Weights of a small GPT-style language model, trained from scratch on English Wikipedia.
Size: 11 layers, width 192, MLP 768 GELU, 5.09M parameters.
Architecture: LayerNorm before each block, rotary positions, biases, attention and MLP in parallel.
Training: a variant of Adam for these matrices, 253M tokens.
Each number is 500 + 40 x the weight over its row's rms, rounded and kept within 0 to 999. Layers, rows and columns count from 0. Numbers have three digits each. The size before them is the row's rms in percent of the matrix's.

# up: layer 7 MLP up, 768x192, rms 0.104, rows 247-278, columns 0-95
# down: layer 7 MLP down (transposed), 768x192, rms 0.0943, rows 247-278, columns 0-95
up247 108:519555447466550539482555509547474532572460428489600500518517546526414455473539545443479559526459532480515490367529563507513491457506460437523533479477494540515486526470550472475475442534470453453494499512495475526469531472466498503532469492521521502455527483498499519506508474526516539478
down247 104:501473482521405508545533465479542499444489521506490497525514464509406499534514615562483489474478478529503476484465398451488499461549516489488532472512503507388490504461496559550544450518484520533482474589535464523452506512447531506524492465516512550479411502508520517505446464493506533541
up248 103:507567505512562504425482533536534525510480468473491512453489508507532532353534489435494576488557500447506502455588425445515510488518438557503542470514488479508534454509525574497515496487443520503535584549508502461540474520550613472492525517448536473470571455449539468502613459519473507473
down248 095:499513449527549540486497442430467485548508523517451497510455512478512535545482518518511429496433540520511525546521532515496552519447521470550483504532550483512445551514511488477444499510518491500548492524478450464473538501481480474573509484559476477483471505494438541545437679407539469551
up249 010:433472480578481598546432542520502510547554529510493502464527486569528545519567462541502553581514532530522476527487474489565490465525495451494492517420462472472495510487486474426512529556541538491488535455537498482506459576563558486511537452464481519513563526508524549507465499523460516514
down249 008:469452447403467443488495542443528534470483515505539521512474480437434509460459551514526506496518463505512540454508504445491497554489500468428579419487494505511512524457468540509504486506480515513476571483489447515524472514478497513497524560531530510500463475482477479479517628483553509473
up250 107:515502547513491505402466453501431471526487535513471535513445569503458503485494481467474440487574510494535470521476525552517484501478516497493508488452518554482509478425463469470520488517542554413543495496467525491507503505436500369461479496589496473579454515523456487568567520500495448526
down250 106:471543431484492496532470555488504435446420541569582429521446519496468461478472504523493446530515536471474484521464456475472555502470531505487477519518532539560534561452574496553531492417499477416536480483488462438530495469566513560508507515420515512399517483448517520494498519477527441483
up251 015:492468594404503444416559496534516450486549486472460483519500495499553481484499509462458524467488520557464472491518488515532543504500489497534530475560527524519576446536511476532457469550430527504579470517530551533498545449472477475455468513563523522489484420396487534554566496516566523501
down251 012:567554466533472550606490454534479470561509431497472516516501468472505479430563478526518515482484490484561505546455527490543549471496497469506418527443466500459448439513496546482489538522547514457367454544476495446568569542467480501545501415502653540565462532512509512451416530571456507443
up252 105:488444469440560509460521534510439515443457469477547480476497573493488522513495516503483496451533474419519504544492433467504498489504439484552457432493514514530518476456515488529519554493477597502463530478501559492554472494451518452521464530556449510523552506534528502493604546489475558485
down252 103:517401489512422506453527421474495436496477557576470510548497498510423463480496537496552571486504484443540520541522592531481469543479485480513490515438469482508565481474522570564501435524513542468430531537517459472559533539532536492487549486466536490550521467501517489490533456526486516532
up253 114:568518526470517487519559563513475458512532543560438502482461543478506433420555488419528496547451475543519531497518455460530496479495443485394537447498517486545529473404498513491533544551452517494461503496454461496545372535494462465500507546488450494481500451515579468505536539544445610475
down253 113:571512549562484491495527506419523492466524526452580480537433469482490514505494550534485452460518499447491485565491516447493520469437515430536482515532472591418508479592512457509485503514523470521452529513516462518512549499451544496496477505462548506562498458478470539524494375477509449485
up254 010:476537472514499530469488570520484509554559464475437449481515500532540514454613471493487588611478498506552512534437573588610467441528495463492455538441470482503480482458506482487542563555482550476519560468458536522496470509531529512477436441453471518504551465514522610493477462477468551541
down254 007:572521438503491488544489491471504472484543507524516535506516519471454452500498580532529520442508470493423467452553472449461511575458510515483558457479513513489480533536508489501517541504509478505379466539543497517512536477468487503511552502523490451578402540508480444455431484498551532438
up255 091:542511514476497513525461488530488402470500516589503468567496518507617430498465519505515534489493643473523489566435523473553546499486387486526506478509477438551489509490483512462500501531466494479545533490530450482484562489520543518468461537527530471479474482429559529429545480468434535512
down255 083:507477526539511513520553550516471539491559537492482552538447489512480523544431480458517510489516448494430458449462501433489416535493595536511513537468487490504479539540529493538493468435511530497526526465444479538538473545503539480484489487557514502496514523538455439478472606468540518487
up256 011:442494501492450575571453497522483521557450463492564480467542479563526485489588442450472591585505535456503539554459488532396464431499505479531541527421497485467529484468470487467535485538469450461456572450504469454531533595586535521488486462499501554467572515504541549467511544433538491516
down256 009:524480471465541419516545499442516490480520522563481476465483498476442530453443560569530501468485470502485478414496520435431549540512512552439491385522466486483466532505496497532503485460501493511486480524483554594530468466468536516452494577506547532485451550446508445528514603459542570506
up257 076:586490496498467493478463523525433420549469510470492559536544515505470515449488524497496568475528539494481489442448493388524591497485384546580486458489471465516565454513533568501474454519485491493523464464491490512479559517540458392500507527524505474571492443490525543530568469512470457482
down257 054:451478517489585522525506497517544525429494556519476494454503522530455463476512477503440493489542521504536449524573491569539515482461570512481447522539485489477453493477535514444497581502527525518473544456489505441487541477434523488519540506485509529451527548498484469498527676496502504520
up258 097:497511500456499467545523494470426551417480548495484523456549570507582447448507495493497486504534477506520389534567523380576475423513528497461536489524509463480503430518513494504557505507425495482551559497465469530538532484490501479472448507444463451534442491506498482509503539437510552486
down258 099:509470493510516504447517485536451418532561547536543489578509456498465526572525574501551482471470549430467549460560540508526494464473482464475500527449458476524496509490529431436457506520486448561491482500566472481435462527561533522551476539536563550459502528506540517438551561461450503487
up259 110:481539526520541512446463528540399477469460448548496459447513495457549475481470415511479500557491489543526483526466471420536508474480418533460462539476484508522504470490473478469487443544442578409467541490470490533461532540486556505528529530566508563463476527508506461599472520506523478539
down259 107:519463524449523484506527521443580516507483529491514512469419489615420525531514554506535527509530528540441410436491479525569475552438440420505501480554476501503524456480516530513511480598520468518484440484552463561514595486504459498523488540536479508467494460512557523447462514390466516500
up260 095:520453530433543555557561506503515472521517501600501459551521541480535478487489498478463538431464547416504488447469540516505493515446447518582561461523563515517518525489461582507455502462485501492564494505482500522527526543600531505529536541541472442529519523523503601475531480461456501389
down260 084:505479508526463505465436512491476453390454524483549439467594401492416492648463485525515510475505513502507506541589533548497537505499541444465541533459484542526471510398566474496440460492559457578534509492552451480458447434504430472485457506504507549508472515436439527513579458534481533594
up261 101:543433417451484516479526508499459521538524486584446493503483551487532455398433421517494533587534505543452493521528537528537525479550497441508511478544542516528514546482518479513503488475442535499471505468487530493525417525446564409531528465557499540380475458430480613478507491581495545501
down261 088:553530542502499520523470481497560506467488456537538434496494489516457494518499537503563516456582461540520489537477524484455505427450504541470518535517506521568510557456463518487516542518475502603544423510553478513517488430505453548488510453448478502498527449600515458521489556469490423528
up262 101:449456506514533551525491573462512485480547494522478489551469514521490498490460403517522491506512454544486493481541410496518501478513519436503408470543493459500537526473530492554507497521494559426483574499485504423536558455558473491472498565557488484491525505482575539483500534518468501489
down262 112:528467481461516476452491506525396520548460521581591476466503525488580527513545506465524464466485492522410462546500484452572547457494503465498532515424483531556504494532538558450514466459510543506523424466547515493456469484487549525496485455541459497521500547530474495532518574496502437496
up263 117:524549493469450483564470470489511507471498461438516467435468485468564462576514518517490504496509474480496520489541473488478502452481419430402473444549495556501542527426491481526473435484488511474492462549550487552559464502505489515468504486423494505532509503507516496499498536478496504501
down263 114:511457525531531557499526484477569533468450513517606531455451500488441530460445449412492497538479550533512558486530510453494454531553528516518547572512484515500495529486477531472546548461468503570528521546481462572474497527407442423473533552474568485464507458457541470510460534486503484504
up264 012:430490527477466501501516478439504445488541484477466404494500489543527491442496451422466627561510515486471525564468511471521553504520505480491557465486498592492532449487479460483434495474487470380537489525488487523499556455549446513527473518482559572500503428462500519498498462403532437453
down264 010:585504489504491556554491449515535465543515439548457539504550523505478495487539527519536438433417442518481409496517480507504483487503484535496483481493510489485483479467482494471559535493499529568422480543466530484582570541467565558491495537544597495548475543517499526457422605580492562530
up265 106:475443548557462554539471535519514423549445503437460493462537538430562449491514498607440482490507501542446458490483500499510443459492474454489545529489449510462553515509479479542439462578468521471456576587496533509500475513574481477518534546481471529443478557504536420486553505496516526489
down265 108:453541492476456539518547415509476566551480469507468530479456503531468493461477519400519549486533512463476517404516554474495498545515567569480478553506523478593492512512524515462523520441516493485499465429460434454500499540511481535507551429507562481581501473560522569551489528513494479492
up266 110:488518402539528551509506405518538431452529460527439404490522495496506486485600454544488512518509512512483484498474564500546517507473547461543519492556510534507459484496578540488520504562485465470478495465544515426608473488505467511465421475417482487476521494457517490488538502522448499468
down266 112:484533552501416542548495558447526491538579533530501569515557559493567458523474446453419473523416473527474487475542507506503520533579486477393420435491492455505525574554507513483427473538468426552497510508440534456504480492481526508523582528501529520464584499449445464551563443545478548490
up267 104:467495466539546522556503507584484463481488437492558477488496482516501473492469508521482530518490478496500414531400466505458428460492490461499568484520456549480575507491526600479508434526526544443510487566495504424502459512508499470420427496460533526549524495574460529471488507578479477419
down267 099:447548553444515551480472497469458507480568462426428533478546545456514392513503454480523467508424495525470463549486509501504452546599544482446468573440579420436496492483538532443474453485492545590509522516461481515580486505496501504516543480519525435496497503419502441544537413544460478506
up268 110:561532502490519524535581507542508489503463544510458458521535512483517544521508507480498534559534469516527500498534488486531451503405479451425499423464518520470600515506543520496431376585469509556500415513445618455570454563511434465563512504548387503541474512495489539462477510489444559495
down268 110:499473536479471509411463488414460527538473581505470495480491507430449586501539527489458496473570459493527484517497460495505450461494515485506529522556500513510497496540489507571572509508491454509486398478495485496533435535547501529562597483546481490550459537551517559456535411475489596512
up269 106:484559490543466457519528539465346469543449467469484569554461513474537433434530494457479516515597508567476473515480491456565482471520461486518487502479407566518633581417575450480510498513462506463535471454469485515461491577484563510509535457540431518497503545482531483522540540524489505515
down269 112:474602492488501495487517548489561490459494504532499426490467470452557567450559521489557531510528460523494495523522489531466544589545457515526440453461490500468558534465497552517519579498492553515492477516528540452490508532498557459496458506474554546487490447524494538472500447494514531514
up270 112:463478465526507542478538533521524419562434476553516469512451465500508506435529434487472478525456485524447467448591502507531579445513517376486472526596476531543477463478510500511494537477504437482436506457500547522555507512519506519501536588470481507488551509458564542469499522504459535449
down270 105:544499545458506514504516530471579516463517459500532463517437446452548446415455524478513465481502484529509510529518556495468474465515505505507522407462534483549472430526554551536485545473485544483549448423547498489462481558481552514593436516523519518542482524523487469500484489472499461507
up271 104:609456549494494548518487512531479495517424498496488460488485463478513485494545421491638537487533429567553492425554433454525471465477475425481541477572474505520514549506512562479551493529512546475452509480496533500478515478500470587538518537497514486465621508479506517483522523432509481526
down271 112:417611509451467539507510561493519550563507469463494525514580509528550573540453485473483500541534490462432440494479457481513523480537511530533483539472560553445465475489417504526414512514457483527498554499460485515571479561539462460490491549489505519500489474523566460525431583531492551503
up272 117:486530572434500527464504504524486503528498447490587496500531523485562492495529500531490484473563426519498449441498487509518491525414430493513509462511455522491559524469495488572522446489495511490518480570385462516555453467475525530428472490519497526471480553530427516526534514471532484524
down272 118:492584492501426514617486538478481534503453509566570502438577447484537538436523489537486484497516506481506463489532545500494521488510436472440565595486492520504485489511513392463529499452459507455518529515546479441542521488543592498499549496543507427530493432494469552450545516483481477451
up273 109:495458459473471542502610504475490508633543499522459522523450501468507497502495461467549639472540484507576458513461498525487452461416527532456492520472453522507532520501560547476485466450491537477564441541486464471470480541534571479527496479508459455580478510455524568468561539516551575471
down273 120:462527495497541475466447520533422545401453484482547447493548478532493498481503483499504453497415489462544471487433521435565510487506507497453464535521549538543535525533502492506543462445513578478423494510532438515527479463472467526455540469430441470556530529439495478486492517497555505518
up274 095:518517486472517559452511527498496422527527509529533534483476515482531462477506516406433506505525573421485492493459541409475513532534467510518439527469476550526479438433548543494465533457465474510522482506544535531548513446516557451598545481509493563474454449554554520466461522489531498505
down274 074:407517508478463525545518497552479503438497435463509467523486519512532510446498460532521422459473449472482520442525502532528460477457544500536531454526559390496543508560478446484501458507539564478490436582510516477487513493445459485434543463530452500507520515478494527534529622514542524508
up275 121:469511531524507509501521483507521377534476516474474440492528480532517472521505412450503579567500462510454438518507489464537476543453522472400534505472527478471540498505617579480477467514473492516474444460498455501507432569500541503489430496532479424482464571445484493486509590501468608491
down275 128:507502559463592496511447462481500558524486541546464493472442426497470470504473477542502530455518497442550512471511493421476446474535517467573490461412517442485493438519499484511422468478478501518532517588459611540507486518519587557527508397524560491516477479498468553472538488445474489467
up276 109:589553496474481503462461492527506565482521539460458482463513458522529536460534414476525518401524510436493505469461498419489545417496473408497528493503560520518544504542464588522542481490495443465488455539485446501512474461496437463462443535434493469510529574527456556539501528542485494490
down276 111:438486491463470534537493528505470541507499440505531516537477498529488480567470472535487441541498497443541512457520483484481511478542465540584519448497561487502553462493511486529485521452515525508491578468461489497563524579528542486482428472545510479598463432505579489442520434481466500483
up277 114:552419503533498492527526564487507514497473476606476449475521533516502450461506477530557516540501538486444486524504473513558491520515533520535485502491501529569536460528497526464440482543452503533499515546456489414507546480427483473602467548559508472476484464514525429539494511480400568460
down277 114:516529486529535473511494551492433548538564518520479512467491434513455554421478521484501493558463508542498532432529452507516574508505475570503534546545493491477418478542521550511462502485483528406488503549482505558509473527525457572448535494446467541553510507478491585494462433586489450453
up278 104:419462482471504575429485532530459470506550459464477537490491495527530480483536467479572518566526485474565409521530516495474511466568485486489602513492515506506468453551472505492472504438489494420560534513464528498556469466536483510486500525450507482541435460549524543499501488563533415505
down278 103:539497545466484472497480500498527496497513496482535528506566568391555500532577595491466489411444573522453468395512472488474451527508478517480449415556507421518502470480530516564532500554563517459528515502535510519505528433487480546484490499500509464502562520494499501458515487488542520503